Part of a small language model's weights: 8 layers, RMSNorm before each block.
Each number is 200 + 30 x the weight over its row's rms, rounded and kept within 0 to 999. Layers, rows and columns count from 0. The size before them is the row's rms in percent of the matrix's.

# layer 2 MLP gate, 512x192, rms 0.0968, rows 132-276, columns 0-47
103,210,249,207,216,262,249,203,133,191,216,171,164,201,171,201,200,169,192,221,122,177,210,239,246,170,163,206,204,216,225,161,209,192,173,210,178,261,195,210,189,179,185,187,216,133,231,247,236
092,171,216,163,207,236,194,160,221,191,213,171,222,235,225,218,198,182,173,193,286,148,200,195,224,202,164,222,137,234,224,271,210,190,162,224,204,217,198,191,221,189,217,232,171,178,225,204,191
094,226,218,211,170,218,184,266,194,207,217,208,188,196,182,213,208,205,167,206,169,169,209,154,209,210,202,261,235,202,181,204,148,190,197,237,215,178,210,217,163,195,207,227,185,174,236,215,233
095,172,121,228,205,169,154,166,214,264,180,205,217,215,180,116,218,188,235,194,150,228,208,147,240,195,228,172,154,181,214,225,158,180,190,171,232,186,191,162,225,286,265,235,209,204,204,242,174
092,211,228,239,156,206,198,241,182,253,196,167,190,281,189,177,191,188,223,196,108,221,198,235,140,235,241,184,207,136,195,228,236,184,186,227,221,224,178,176,224,214,228,177,225,250,182,192,243
107,175,190,204,143,196,222,181,191,148,226,204,176,196,194,196,177,229,126,183,174,224,180,198,166,187,268,222,230,203,183,171,213,230,217,207,179,220,196,217,248,183,213,157,228,180,226,219,168
092,180,194,250,190,211,159,173,220,258,194,243,214,228,178,203,173,226,272,211,192,185,201,207,185,246,160,240,197,190,190,207,202,173,222,217,200,156,183,230,201,187,208,181,144,227,204,204,166
112,157,165,212,203,215,145,181,192,208,218,200,220,185,242,210,147,232,246,169,217,184,210,135,182,157,171,210,213,193,210,139,223,169,229,229,159,163,236,173,191,209,208,189,173,223,206,248,245
093,173,218,164,206,189,180,209,249,264,211,188,160,201,162,159,184,234,213,234,215,203,192,189,175,210,172,224,202,180,264,202,151,121,171,201,216,196,220,189,168,238,180,217,232,220,155,208,152
098,168,198,213,220,157,137,239,163,221,258,218,228,229,211,221,197,222,213,170,175,170,194,184,187,181,200,235,183,193,172,232,223,167,184,224,182,224,209,170,222,224,223,193,194,210,138,234,227
112,211,220,218,184,228,204,183,232,156,147,165,179,165,207,154,177,184,97,227,234,163,158,218,228,204,197,243,199,195,184,210,246,146,174,220,207,192,207,190,213,181,250,161,217,236,252,179,186
093,158,197,229,230,199,267,198,151,266,191,225,156,190,217,188,213,253,218,175,237,177,200,172,204,169,184,185,244,213,206,142,158,214,167,150,141,199,194,221,278,249,170,186,234,182,196,220,177
051,216,199,215,208,204,192,186,206,208,226,169,173,167,164,187,177,188,187,183,189,213,187,178,183,152,213,194,179,191,174,207,193,175,146,246,195,184,179,230,201,175,187,215,194,212,170,261,221
076,167,180,174,245,175,167,196,232,190,235,232,214,190,239,188,200,208,221,225,196,195,193,207,169,196,155,165,182,170,198,219,182,125,224,176,205,168,210,227,180,224,212,216,184,198,154,236,325
067,204,240,194,240,216,206,166,171,257,249,109,193,221,144,208,260,239,187,192,192,218,233,140,226,210,191,231,193,111,176,211,197,217,225,177,189,207,173,234,204,179,188,194,192,165,229,270,217
092,212,199,225,238,153,189,226,247,182,223,164,119,165,194,198,221,227,193,247,242,190,237,191,188,210,220,171,172,209,212,199,166,250,180,202,278,184,257,217,187,191,187,216,162,133,207,224,173
101,218,180,145,206,169,189,238,182,156,244,250,186,215,198,196,206,190,264,208,254,176,185,163,190,129,211,199,252,201,222,219,181,187,226,183,243,211,167,238,201,204,205,202,194,186,152,205,262
098,234,202,222,209,263,219,149,258,269,191,240,157,226,202,203,164,192,201,133,186,164,210,215,198,182,135,189,172,168,231,212,150,224,201,155,229,296,260,250,191,180,210,231,205,221,214,192,212
098,215,237,168,214,152,201,201,198,218,190,163,210,181,204,136,230,163,231,173,214,179,162,222,185,150,213,200,178,130,216,231,253,161,215,188,208,183,257,224,186,225,253,221,206,183,241,214,201
095,202,190,178,152,190,184,208,235,195,238,204,194,241,215,176,194,184,253,213,208,205,224,189,205,264,270,131,203,235,165,202,217,154,249,219,221,166,258,157,198,251,191,215,183,217,139,229,213
093,190,191,204,132,204,214,214,239,220,196,182,208,195,233,185,216,201,164,190,178,229,203,212,154,224,202,198,232,202,139,212,251,200,214,261,145,145,220,202,250,206,221,142,199,179,248,194,257
105,187,220,250,254,142,216,193,224,214,172,259,212,196,165,177,192,220,211,250,165,205,170,182,163,186,204,240,188,210,180,196,163,182,168,242,205,172,221,208,173,186,179,224,205,181,199,196,219
096,144,186,195,208,190,273,219,220,198,264,180,216,186,236,213,243,200,253,246,224,277,150,251,203,223,232,244,190,205,193,243,233,250,165,261,232,242,217,163,199,205,214,184,187,164,207,185,226
097,255,153,223,227,189,151,182,226,244,250,208,216,199,198,210,174,247,232,258,198,217,141,198,187,152,189,179,216,213,195,236,188,199,239,204,221,194,189,218,237,277,194,254,242,211,195,220,243
105,200,160,202,190,125,215,183,218,174,205,163,215,212,176,196,188,226,229,213,164,163,192,187,208,180,201,221,195,241,168,162,193,199,192,176,210,205,177,207,231,182,204,204,176,146,170,193,244
083,226,221,197,203,163,197,201,148,184,205,129,186,144,189,185,215,171,186,185,210,178,210,210,197,242,212,198,200,143,207,197,194,196,229,207,173,232,139,241,162,257,168,195,231,201,201,215,217
107,183,283,242,193,189,238,241,165,172,217,210,182,221,227,196,199,204,189,235,216,165,165,188,215,224,195,221,194,277,207,222,148,183,174,187,194,231,243,226,175,238,173,211,183,164,202,136,208
103,255,175,152,231,222,246,230,201,202,219,208,176,177,199,209,251,196,180,184,165,225,242,234,170,193,191,215,212,184,229,194,191,280,228,223,270,241,178,205,192,184,210,184,143,192,188,155,194
102,198,211,220,209,225,234,217,213,122,222,148,171,226,187,232,214,218,204,225,222,224,160,199,170,221,191,210,224,177,183,187,164,221,192,158,206,233,139,183,199,222,229,265,192,210,209,223,154
097,164,206,178,193,200,236,158,221,231,163,226,189,160,144,198,184,168,212,216,202,191,183,154,208,205,191,206,249,238,203,159,190,205,204,249,175,175,196,228,202,159,147,186,190,143,181,197,211
111,207,204,192,182,222,189,186,208,200,148,268,216,200,233,168,178,159,197,150,128,188,224,192,189,234,224,204,222,185,217,207,209,197,171,173,208,146,203,276,209,196,206,224,257,201,232,186,213
102,150,228,232,214,228,187,192,228,243,215,229,255,173,235,213,177,167,157,139,222,193,131,214,252,204,202,218,135,205,174,254,198,206,124,155,233,221,158,183,255,138,235,182,225,207,270,254,225
101,196,202,181,153,218,178,208,216,171,253,149,220,194,207,142,238,197,187,227,209,215,215,179,198,101,205,205,217,236,242,165,233,187,216,220,223,188,195,170,200,209,221,208,190,200,183,128,192
110,163,213,211,261,267,219,180,170,224,214,114,224,181,188,205,220,272,179,207,192,224,131,180,197,195,205,206,173,213,203,187,180,197,152,222,198,244,169,244,209,163,186,228,217,201,187,184,157
100,238,175,145,221,181,228,163,229,156,191,185,201,153,233,242,191,148,205,218,214,239,182,174,166,117,221,179,199,201,206,183,173,273,196,164,214,201,230,203,185,194,230,159,193,199,158,235,242
099,190,173,249,183,274,149,188,208,252,234,230,222,159,179,176,223,160,225,184,207,173,138,196,174,186,180,259,213,230,184,232,201,183,231,242,201,233,202,250,143,208,179,215,180,232,222,253,165
096,194,316,129,226,180,184,181,192,204,188,203,195,197,135,208,179,227,255,191,180,241,236,225,222,186,173,258,225,204,210,203,244,172,161,212,171,200,208,139,164,231,191,160,172,221,234,216,224
105,192,173,211,196,192,195,207,193,166,177,203,153,205,193,217,198,195,239,167,210,211,185,225,159,183,208,192,227,161,176,181,196,195,244,208,162,176,212,218,160,195,214,206,169,167,240,186,210
087,220,167,191,234,184,198,191,198,236,185,204,172,169,179,202,197,195,199,133,226,155,211,166,220,132,213,213,205,117,190,230,185,182,234,173,158,222,185,155,171,213,191,210,171,207,151,206,218
096,221,206,241,162,159,128,266,224,172,209,225,160,207,217,249,163,233,227,234,242,187,192,225,196,228,171,177,193,143,201,185,202,178,158,197,197,175,201,196,204,195,214,253,160,206,173,203,221
091,230,172,233,171,185,203,218,217,220,188,248,239,201,205,172,149,213,192,197,229,201,202,203,204,225,254,232,224,219,199,219,190,199,189,221,181,181,153,208,223,143,211,212,215,243,202,191,197
100,201,186,226,212,167,205,155,179,183,220,126,222,195,239,225,190,263,190,195,260,163,206,169,141,151,209,192,197,207,191,230,197,215,202,224,283,204,237,195,176,197,130,250,200,131,182,248,160
092,224,299,202,213,176,232,252,158,183,181,206,245,228,169,194,239,179,186,169,252,151,170,181,169,196,191,212,220,193,182,199,216,159,196,222,201,133,162,171,261,272,204,218,212,253,220,199,197
107,212,190,247,131,261,201,157,143,139,216,173,243,195,195,209,184,229,252,163,211,198,203,222,231,208,179,173,129,203,178,245,168,183,159,183,213,212,230,224,178,137,235,209,206,183,188,176,191
085,207,207,215,156,224,189,158,165,216,206,180,166,188,166,209,221,194,206,140,154,133,184,189,215,247,206,267,244,186,227,185,230,213,162,202,253,146,150,174,165,187,220,195,214,178,143,156,207
096,218,225,271,175,234,187,151,251,156,206,181,180,174,243,218,173,173,199,160,235,222,178,217,199,200,251,192,176,218,185,249,221,213,149,201,158,249,225,147,195,186,247,232,218,202,250,224,178
100,197,163,206,193,188,192,187,167,200,147,225,191,236,201,191,249,194,227,189,202,204,189,195,180,196,218,222,222,228,199,231,235,215,175,244,196,146,177,180,246,170,169,251,212,204,182,274,234
108,192,150,229,246,187,188,120,189,245,217,212,199,200,172,217,201,218,168,205,146,230,195,217,189,214,266,198,223,241,218,162,211,125,195,222,201,208,196,223,174,171,182,180,167,205,230,238,189
108,189,215,223,190,200,223,211,223,190,193,221,210,277,189,180,208,191,179,191,230,223,140,181,187,176,197,245,196,240,127,276,152,141,162,196,246,220,201,269,184,202,194,186,209,159,233,207,194
069,186,232,186,197,213,169,174,184,117,189,236,197,180,261,171,256,250,197,182,175,185,194,210,189,160,225,182,147,184,142,241,175,215,171,173,205,138,209,219,243,180,224,164,240,173,250,230,234
115,195,174,147,185,226,210,206,219,206,135,218,164,174,221,157,202,242,204,258,229,249,187,201,149,184,176,218,192,242,161,204,219,140,215,212,211,209,179,231,205,210,163,183,260,191,186,199,205
099,196,212,233,177,170,185,240,229,148,193,154,190,184,194,196,227,160,202,195,112,195,206,214,187,140,174,246,149,242,269,210,188,159,185,238,215,220,205,164,216,173,208,167,187,183,185,228,178
103,182,262,208,223,240,212,143,218,204,122,226,191,191,201,173,149,228,214,200,218,194,200,201,140,237,179,184,197,204,191,228,193,180,153,177,234,230,139,210,164,200,207,115,254,204,188,220,197
102,215,170,154,135,225,166,259,176,175,177,242,235,237,238,278,187,226,283,215,212,196,194,218,217,203,252,166,195,186,187,238,244,208,183,218,248,150,191,190,174,204,194,238,235,198,178,150,221
112,138,225,195,212,202,136,167,223,203,206,199,175,217,213,222,161,171,214,169,166,187,208,220,199,188,220,137,184,156,230,231,197,167,198,205,206,225,190,245,191,162,210,252,177,189,188,209,171
090,174,154,227,209,232,217,209,196,190,208,238,211,232,205,212,244,190,200,223,239,200,200,206,263,192,218,154,189,211,143,181,242,197,222,227,222,214,219,216,228,155,210,209,144,134,231,190,131
099,217,222,204,187,210,191,233,212,253,209,212,223,177,149,232,237,209,254,128,194,193,153,211,209,234,241,190,222,170,177,188,175,169,121,191,217,208,218,214,161,159,239,218,222,169,192,177,201
100,175,214,238,244,217,213,208,217,244,253,213,192,191,175,228,203,205,169,208,243,197,191,165,226,168,200,212,233,238,230,228,170,223,204,215,220,182,203,245,174,202,170,202,224,191,164,192,233
101,261,215,182,188,183,207,233,227,130,157,247,162,189,217,162,197,207,261,178,185,176,229,270,150,231,297,188,221,180,194,187,206,236,202,209,182,184,163,196,201,256,166,190,207,180,203,176,208
103,240,188,181,195,181,265,180,183,211,199,164,163,154,186,179,196,208,249,209,197,229,172,170,184,145,198,193,255,245,208,181,151,146,203,203,214,221,217,160,250,211,174,186,230,209,184,204,101
089,210,189,207,178,193,186,178,190,231,154,196,202,216,215,223,197,234,225,170,208,188,212,194,184,208,224,243,204,238,204,226,171,178,182,165,181,199,222,218,233,207,198,180,161,211,250,176,231
094,198,225,252,211,204,189,226,199,154,177,245,205,179,213,161,140,178,199,197,120,216,215,184,173,178,177,202,168,205,195,201,216,302,213,215,210,216,243,196,151,190,264,264,155,177,181,209,203
112,200,190,173,182,226,216,181,202,214,223,196,193,207,181,169,215,181,196,176,238,229,175,136,194,187,242,220,223,197,201,162,226,234,194,159,221,180,215,205,211,190,179,235,244,181,189,205,166
117,224,224,188,225,156,202,183,184,256,216,221,223,186,167,209,181,210,220,177,174,159,200,179,198,231,211,222,206,175,163,200,205,222,220,236,208,194,152,194,160,188,162,218,190,226,259,234,238
112,188,245,175,172,237,222,194,199,248,172,250,262,228,216,259,214,192,187,224,239,240,185,257,199,235,183,172,177,230,178,259,178,212,194,202,195,164,195,192,207,222,210,268,168,200,173,181,189
094,214,201,168,209,185,191,227,250,241,206,196,214,161,153,212,225,144,208,191,183,189,205,167,199,237,200,167,171,191,194,197,258,258,185,185,200,227,204,192,246,161,229,200,211,197,168,192,180
084,162,187,201,185,195,196,164,222,261,167,168,144,172,223,207,177,176,182,230,219,221,171,226,216,154,227,154,233,185,181,209,176,223,221,225,187,121,232,184,243,196,215,188,223,182,160,191,174
092,204,233,249,218,186,170,181,230,174,190,219,187,242,169,249,217,271,187,178,182,205,219,199,212,203,181,205,194,168,176,191,196,238,230,115,102,233,229,167,234,174,211,248,215,188,182,187,182
102,201,179,169,147,180,201,217,201,230,177,175,208,99,128,184,210,201,176,231,195,194,205,237,184,200,169,190,232,200,191,156,203,174,202,207,191,193,198,197,230,256,231,211,196,176,187,141,200
102,167,255,225,202,194,200,201,197,228,215,243,214,221,176,240,239,179,212,267,220,168,208,222,184,200,215,205,164,238,161,190,219,224,197,144,192,139,198,184,221,211,233,230,231,247,184,234,205
072,156,196,158,229,227,219,213,207,157,193,186,191,201,201,206,198,167,230,241,197,226,182,265,195,222,195,221,202,151,167,198,190,184,197,172,185,190,205,213,204,175,246,195,191,156,182,168,191
086,181,220,219,224,192,127,235,247,240,183,207,158,239,235,277,185,271,155,222,198,160,258,170,184,206,181,207,195,193,95,257,200,149,188,175,191,249,144,173,193,183,232,197,202,223,203,250,183
097,234,261,238,206,211,171,201,197,171,157,189,204,179,211,210,171,210,184,169,193,204,133,186,261,113,193,228,182,233,157,187,208,219,183,240,211,202,211,219,241,187,234,230,205,183,218,212,225
093,201,272,199,239,189,207,202,194,275,164,183,205,188,149,223,249,264,215,169,204,200,198,184,241,193,197,220,236,223,181,213,177,194,198,231,178,219,163,227,185,176,211,169,234,197,226,172,235
097,276,190,138,259,228,190,214,178,180,176,182,210,164,148,164,199,196,199,211,156,233,218,214,188,240,199,230,196,177,240,159,185,242,202,203,216,235,170,197,226,210,169,196,191,195,202,203,209
122,168,216,223,132,166,170,138,226,213,192,183,181,211,166,171,187,211,161,198,206,216,158,186,186,174,185,235,193,215,206,198,214,184,171,203,199,210,154,193,188,189,240,236,206,221,214,144,138
117,239,191,195,175,246,201,208,172,197,189,243,258,193,167,207,214,159,187,271,201,223,185,195,200,181,223,255,207,213,173,255,164,153,175,161,224,244,183,255,178,204,198,201,226,164,190,159,234
096,231,186,205,163,149,211,184,163,189,197,191,186,166,193,152,194,183,198,191,194,208,200,219,215,196,189,201,205,218,139,207,166,193,203,196,225,145,160,228,169,237,205,153,178,191,204,197,201
108,214,201,221,153,207,168,206,168,196,145,121,140,186,143,228,149,208,189,173,216,190,200,183,213,197,193,197,210,205,277,184,227,227,200,202,178,234,211,175,200,177,234,208,186,175,200,159,195
109,204,218,189,219,177,99,220,225,227,138,212,266,248,199,232,208,195,237,226,178,227,215,176,203,250,185,262,226,172,155,197,202,220,201,167,175,206,175,185,195,132,195,211,218,139,220,196,229
099,192,167,146,258,213,253,220,227,173,154,176,218,217,172,197,243,188,139,130,215,208,196,237,223,196,192,274,163,181,217,167,237,184,158,204,186,219,215,163,207,231,195,230,198,207,170,231,244
093,173,195,216,194,275,148,221,278,204,240,158,204,234,193,244,198,220,210,228,203,147,185,213,209,266,239,151,205,163,207,210,199,194,163,242,154,135,201,207,201,169,187,240,188,155,222,225,190
100,202,216,159,227,242,209,192,219,183,213,163,207,214,254,189,183,208,179,189,218,214,188,196,192,210,182,231,237,205,217,196,188,238,171,184,173,195,307,185,250,185,205,221,171,192,240,161,168
101,195,267,161,186,234,245,236,152,164,171,153,172,227,192,209,163,168,250,169,195,262,225,183,194,162,178,206,231,203,183,184,228,185,204,245,194,212,170,162,180,191,219,156,233,149,225,215,179
121,165,210,197,204,193,137,199,202,224,217,159,215,235,189,226,223,232,196,139,233,222,185,175,214,262,233,222,202,248,164,230,200,205,162,189,175,184,204,252,254,144,192,195,181,224,222,220,178
092,201,162,203,247,174,197,210,219,236,249,192,201,216,199,171,213,179,290,203,156,239,172,181,215,196,198,214,166,183,212,194,169,187,203,228,223,265,215,197,229,187,157,269,207,153,182,236,165
119,186,221,226,238,192,223,201,186,184,229,172,202,200,240,207,145,184,184,202,174,194,187,205,175,247,248,192,187,159,202,187,207,189,214,202,188,168,221,262,154,230,214,233,230,250,234,158,168
093,253,237,223,236,197,158,208,199,193,213,187,183,160,172,214,188,151,157,224,209,166,194,202,161,211,242,176,175,164,157,145,190,152,202,168,228,205,173,191,211,132,200,138,246,189,246,203,123
106,120,205,188,214,181,234,223,209,201,203,218,212,219,180,163,144,186,223,188,208,210,241,144,147,195,225,239,215,206,171,247,199,161,157,242,208,193,217,285,190,203,184,181,211,203,237,206,217
110,234,233,218,183,148,218,177,203,270,230,206,147,213,202,203,217,233,200,194,204,232,143,178,205,176,200,237,152,220,252,162,180,186,217,180,190,164,231,265,217,200,133,209,200,207,213,184,253
073,185,192,223,163,214,204,155,197,210,193,205,207,239,185,205,179,141,165,158,228,190,248,185,210,183,201,223,221,251,202,183,202,230,182,191,205,199,189,241,233,252,184,227,223,151,206,233,170
104,222,200,162,249,259,223,256,174,186,180,179,178,206,196,206,162,125,230,206,159,147,159,184,192,144,208,225,207,191,257,187,140,209,159,254,170,190,273,231,218,172,185,210,179,197,202,221,249
096,251,256,218,244,229,223,152,211,142,136,162,250,216,172,182,155,198,209,229,222,210,184,238,169,223,167,207,185,209,152,181,184,207,204,254,168,211,209,215,94,230,219,163,227,190,208,176,227
109,210,160,169,218,177,172,229,211,193,194,197,192,207,143,202,208,211,224,169,250,254,206,162,144,163,174,196,124,176,206,280,190,218,212,243,235,163,223,176,149,279,191,196,202,192,182,228,188
106,205,252,208,220,195,194,171,191,223,208,188,217,196,217,187,240,202,197,172,240,216,215,217,120,247,261,154,229,181,153,139,186,240,205,164,206,238,215,197,198,211,214,180,198,227,192,171,217
111,178,248,200,247,240,194,164,192,179,213,151,204,206,174,225,218,209,193,281,200,218,166,149,220,143,171,222,156,185,206,168,214,220,176,180,203,142,203,195,272,211,271,198,181,156,160,218,172
103,197,115,137,170,217,201,259,189,235,257,193,175,199,151,170,233,220,211,239,217,255,214,213,213,152,199,194,190,220,182,186,199,168,232,181,211,250,235,145,174,205,217,177,170,215,230,214,239
102,183,155,192,189,190,199,215,196,221,177,213,264,194,221,152,258,229,184,190,195,202,186,189,180,168,177,214,236,225,213,175,123,230,189,177,156,197,205,250,217,166,122,184,115,146,144,214,179
102,180,179,177,216,224,261,136,209,209,193,252,206,203,190,170,170,186,205,164,156,174,197,163,190,201,221,216,234,187,233,217,198,203,186,204,214,216,151,214,240,200,144,196,208,200,207,237,207
085,211,175,264,157,209,186,173,211,192,193,216,194,220,213,183,169,184,189,183,235,233,159,178,203,171,223,174,228,157,181,283,217,192,235,202,250,182,223,198,237,202,182,146,211,228,250,221,210
105,228,204,210,243,176,201,210,222,209,228,183,240,157,252,202,204,240,187,186,195,232,198,199,177,169,202,209,199,208,184,206,225,204,167,183,179,179,186,159,210,151,199,204,194,204,249,227,176
090,188,194,232,214,151,229,178,241,246,218,150,198,236,156,187,160,177,145,237,215,272,232,146,226,196,199,205,202,193,180,230,212,218,237,145,219,217,210,216,164,159,251,203,205,230,201,208,233
100,159,270,188,188,218,201,266,225,235,161,167,182,201,212,184,222,189,203,184,183,151,177,234,258,158,171,195,192,212,183,244,146,178,196,90,176,191,180,197,205,164,217,190,215,168,178,223,213
090,224,210,241,166,186,204,205,218,210,183,227,180,214,159,181,271,197,206,207,189,209,220,187,168,227,200,165,223,227,206,182,239,228,153,185,233,212,230,166,163,189,208,195,184,167,212,177,214
108,175,247,250,203,243,217,227,176,214,234,235,240,186,177,223,181,205,200,164,149,230,181,160,180,174,217,179,212,243,166,215,206,249,192,162,213,215,189,139,161,181,174,203,173,217,235,236,232
092,185,200,243,196,213,292,159,234,191,217,200,220,235,152,169,190,214,198,189,178,243,200,222,169,234,235,203,165,188,213,191,224,200,232,230,192,197,239,144,150,241,222,158,211,152,171,161,215
090,252,110,212,203,162,236,207,282,156,240,188,230,180,231,221,249,196,217,232,221,198,212,204,206,168,202,224,174,167,186,235,183,198,196,159,152,213,263,205,158,221,210,202,182,184,202,190,210
111,213,220,198,189,232,220,194,216,179,185,176,186,178,172,159,188,218,234,217,172,200,195,228,214,192,191,180,133,202,210,210,188,201,190,177,194,197,261,210,203,177,243,184,212,174,186,218,242
098,187,181,214,239,192,220,182,234,241,215,191,244,194,170,191,178,226,209,190,126,186,175,162,209,233,188,239,192,230,240,162,204,200,171,236,173,177,159,204,206,175,134,221,120,199,201,206,205
103,146,159,221,229,213,146,200,194,189,218,217,228,182,176,219,198,163,213,195,227,176,169,232,219,253,275,233,193,246,198,191,183,209,173,202,216,214,201,226,190,198,212,212,187,178,263,266,177
101,194,237,215,211,203,200,219,188,166,220,191,216,194,211,229,208,188,187,192,219,195,241,168,218,213,215,213,200,190,206,212,260,221,170,164,240,208,184,212,201,187,214,177,237,210,171,133,172
095,188,164,247,167,217,200,201,218,176,179,244,188,229,168,220,194,197,182,225,198,185,171,196,178,185,183,168,178,227,158,209,159,108,153,265,261,205,255,182,229,233,174,220,196,187,186,226,176
108,189,190,185,209,162,215,116,195,207,194,207,220,252,154,286,218,227,181,181,210,225,208,217,177,189,170,160,273,189,218,181,176,199,209,228,217,175,188,125,238,212,179,170,157,191,205,207,174
089,191,203,196,212,248,239,242,229,189,197,195,241,203,176,255,195,208,201,160,259,218,189,209,219,241,220,222,210,215,183,227,187,189,184,156,235,175,167,199,250,212,235,130,217,159,186,190,196
097,273,217,237,205,170,206,162,264,171,153,165,232,214,191,207,190,146,205,225,173,172,211,252,228,229,261,223,173,218,145,193,206,211,204,171,215,218,250,178,166,216,240,195,267,223,204,187,210
096,202,161,197,177,228,208,176,230,158,187,213,205,172,156,209,169,198,260,170,197,253,203,169,168,201,215,204,218,132,178,132,176,203,191,191,200,208,171,259,203,210,260,167,252,239,232,230,198
105,165,230,241,180,180,187,213,221,157,207,213,231,199,250,188,162,189,261,201,221,216,230,196,192,275,192,164,220,206,236,164,179,197,180,255,184,212,206,184,170,207,191,205,252,251,234,191,223
108,234,194,225,219,199,203,151,189,235,147,259,199,196,222,239,177,201,245,211,218,185,166,209,194,206,179,234,204,167,180,167,183,185,212,224,162,218,184,213,174,137,215,211,177,175,169,208,208
099,201,188,199,213,224,229,165,215,248,205,201,184,203,200,245,218,258,211,181,204,182,206,179,166,238,197,162,168,144,201,173,189,89,189,212,242,201,205,170,193,158,192,202,207,238,204,205,196
070,190,174,188,262,218,151,268,186,230,213,162,182,145,169,192,186,151,223,200,144,188,203,183,209,217,187,213,177,250,218,190,196,195,228,162,145,256,198,198,183,203,197,179,185,196,202,181,212
098,196,179,200,212,256,170,214,239,149,287,198,196,224,235,164,204,187,171,183,212,139,178,150,211,145,181,200,171,167,211,232,160,213,215,237,202,237,220,222,229,203,180,125,199,206,169,225,202
101,234,184,239,210,224,187,176,178,210,221,226,252,210,205,210,208,210,182,211,197,237,209,250,176,226,218,172,171,196,161,234,199,302,219,227,173,117,179,186,257,150,159,234,169,215,182,219,163
101,169,217,228,200,202,174,202,175,224,245,218,215,219,218,179,181,139,136,166,169,202,212,184,214,198,234,200,208,205,146,182,206,191,222,155,153,236,189,251,219,232,201,257,161,268,213,240,186
100,219,214,207,200,168,221,193,251,200,193,218,174,188,214,202,234,132,185,189,158,150,147,240,184,153,166,226,262,236,198,154,181,221,183,265,216,247,188,214,202,196,255,191,207,182,284,184,125
119,192,217,227,258,250,206,150,205,200,229,200,205,179,188,199,206,199,222,194,209,123,171,221,190,185,196,216,232,197,204,220,232,215,187,204,208,178,178,178,180,124,210,217,250,174,179,170,196
095,231,202,198,205,215,189,187,225,160,213,177,222,202,183,245,204,170,198,198,155,163,193,191,215,207,236,229,193,198,192,201,203,169,222,185,199,209,185,218,232,207,212,256,177,181,248,175,228
097,166,203,203,183,222,187,226,208,213,177,210,197,181,198,177,203,180,208,207,195,184,160,140,202,190,161,193,156,181,227,205,212,197,198,224,238,208,217,184,214,248,202,134,224,209,169,202,202
106,196,204,240,226,207,216,148,210,196,256,163,218,174,140,205,191,189,232,197,200,193,177,128,252,163,181,216,159,214,232,280,222,194,172,202,192,226,249,268,172,185,209,219,130,164,192,212,194
105,188,234,201,305,215,165,167,146,228,182,198,174,180,185,245,200,231,258,159,201,252,185,208,192,220,183,246,193,160,189,188,184,166,160,166,197,191,229,193,257,212,189,194,206,173,185,176,192
123,200,205,194,245,230,215,221,154,290,205,174,203,216,147,197,223,241,230,159,146,283,238,188,169,204,214,175,230,189,181,136,195,191,191,158,198,199,172,178,173,124,220,213,157,200,187,244,193
113,163,186,199,194,261,112,194,229,237,246,217,170,222,284,232,160,189,146,233,250,206,182,185,199,199,198,206,185,198,188,269,227,171,209,245,227,192,194,236,232,195,198,162,175,214,227,255,204
102,174,209,180,214,229,214,176,222,144,218,167,198,258,247,185,203,236,187,214,151,223,206,241,181,219,199,201,184,131,223,165,202,174,227,238,204,180,230,179,233,211,253,170,223,196,219,166,203
114,208,185,195,236,190,233,190,205,186,191,219,222,196,201,228,224,171,244,255,229,215,189,181,210,169,197,197,244,163,214,204,228,214,222,203,236,147,215,152,238,234,234,193,215,171,186,164,134
100,173,187,254,160,202,175,190,232,209,222,217,228,198,202,219,195,194,221,193,176,168,181,214,216,127,174,212,197,190,222,211,184,227,267,227,211,224,162,276,233,240,217,224,238,193,217,199,225
109,174,207,202,189,205,199,238,208,178,179,246,185,202,193,228,201,165,202,260,215,244,191,191,171,185,195,192,259,157,182,197,189,243,263,189,187,196,181,183,176,197,232,206,213,178,219,240,193
104,207,194,219,218,129,148,222,174,204,243,206,189,223,160,204,119,219,163,210,193,167,229,207,194,216,213,223,196,197,149,217,178,169,238,193,226,202,173,194,171,164,212,151,244,174,141,202,182
089,163,228,242,209,207,213,143,136,221,185,145,212,176,257,216,232,251,179,190,175,197,189,181,230,176,285,220,165,228,243,183,202,175,217,212,219,217,191,156,169,182,219,178,199,174,147,170,199
093,226,227,191,174,188,131,195,243,228,145,128,209,161,144,231,170,189,208,245,177,218,209,195,202,208,200,192,180,168,186,194,202,140,145,182,203,204,215,197,164,144,233,193,227,194,218,181,195
082,258,228,175,163,228,213,151,161,264,236,163,214,219,188,196,200,224,246,210,184,215,148,200,231,215,236,238,218,184,223,186,199,243,149,225,161,198,213,198,159,188,199,223,114,213,185,185,193
088,251,179,186,123,159,195,270,176,226,162,219,185,170,230,174,191,222,217,166,213,188,198,139,216,199,195,262,233,209,170,162,201,235,230,214,197,216,224,180,218,182,195,204,225,220,212,212,280
094,220,223,202,242,209,201,200,215,153,266,155,169,212,208,163,248,208,234,197,236,222,181,246,195,200,234,205,173,207,188,217,205,200,267,201,172,196,181,147,192,193,215,176,204,194,259,167,154
090,225,198,235,267,154,184,190,207,167,253,163,178,224,194,230,230,208,191,215,250,224,209,196,167,167,182,180,252,191,167,174,234,218,225,174,243,178,173,214,168,193,186,218,167,181,207,188,216
111,223,234,226,132,179,178,259,224,169,198,216,223,226,271,220,206,201,158,192,213,161,178,172,222,209,183,218,208,249,180,257,252,253,196,240,269,210,198,214,221,191,188,198,239,194,232,156,177
114,211,202,193,234,229,218,91,203,233,226,222,276,157,193,194,206,173,178,233,212,143,188,235,187,148,183,220,225,266,179,184,241,179,149,221,205,199,213,210,178,197,199,212,249,196,222,188,179
123,216,188,171,257,238,181,194,197,191,246,204,212,192,201,198,241,176,214,195,231,210,169,165,137,177,149,187,207,191,184,222,240,225,215,205,188,177,168,197,199,134,196,206,236,183,165,248,205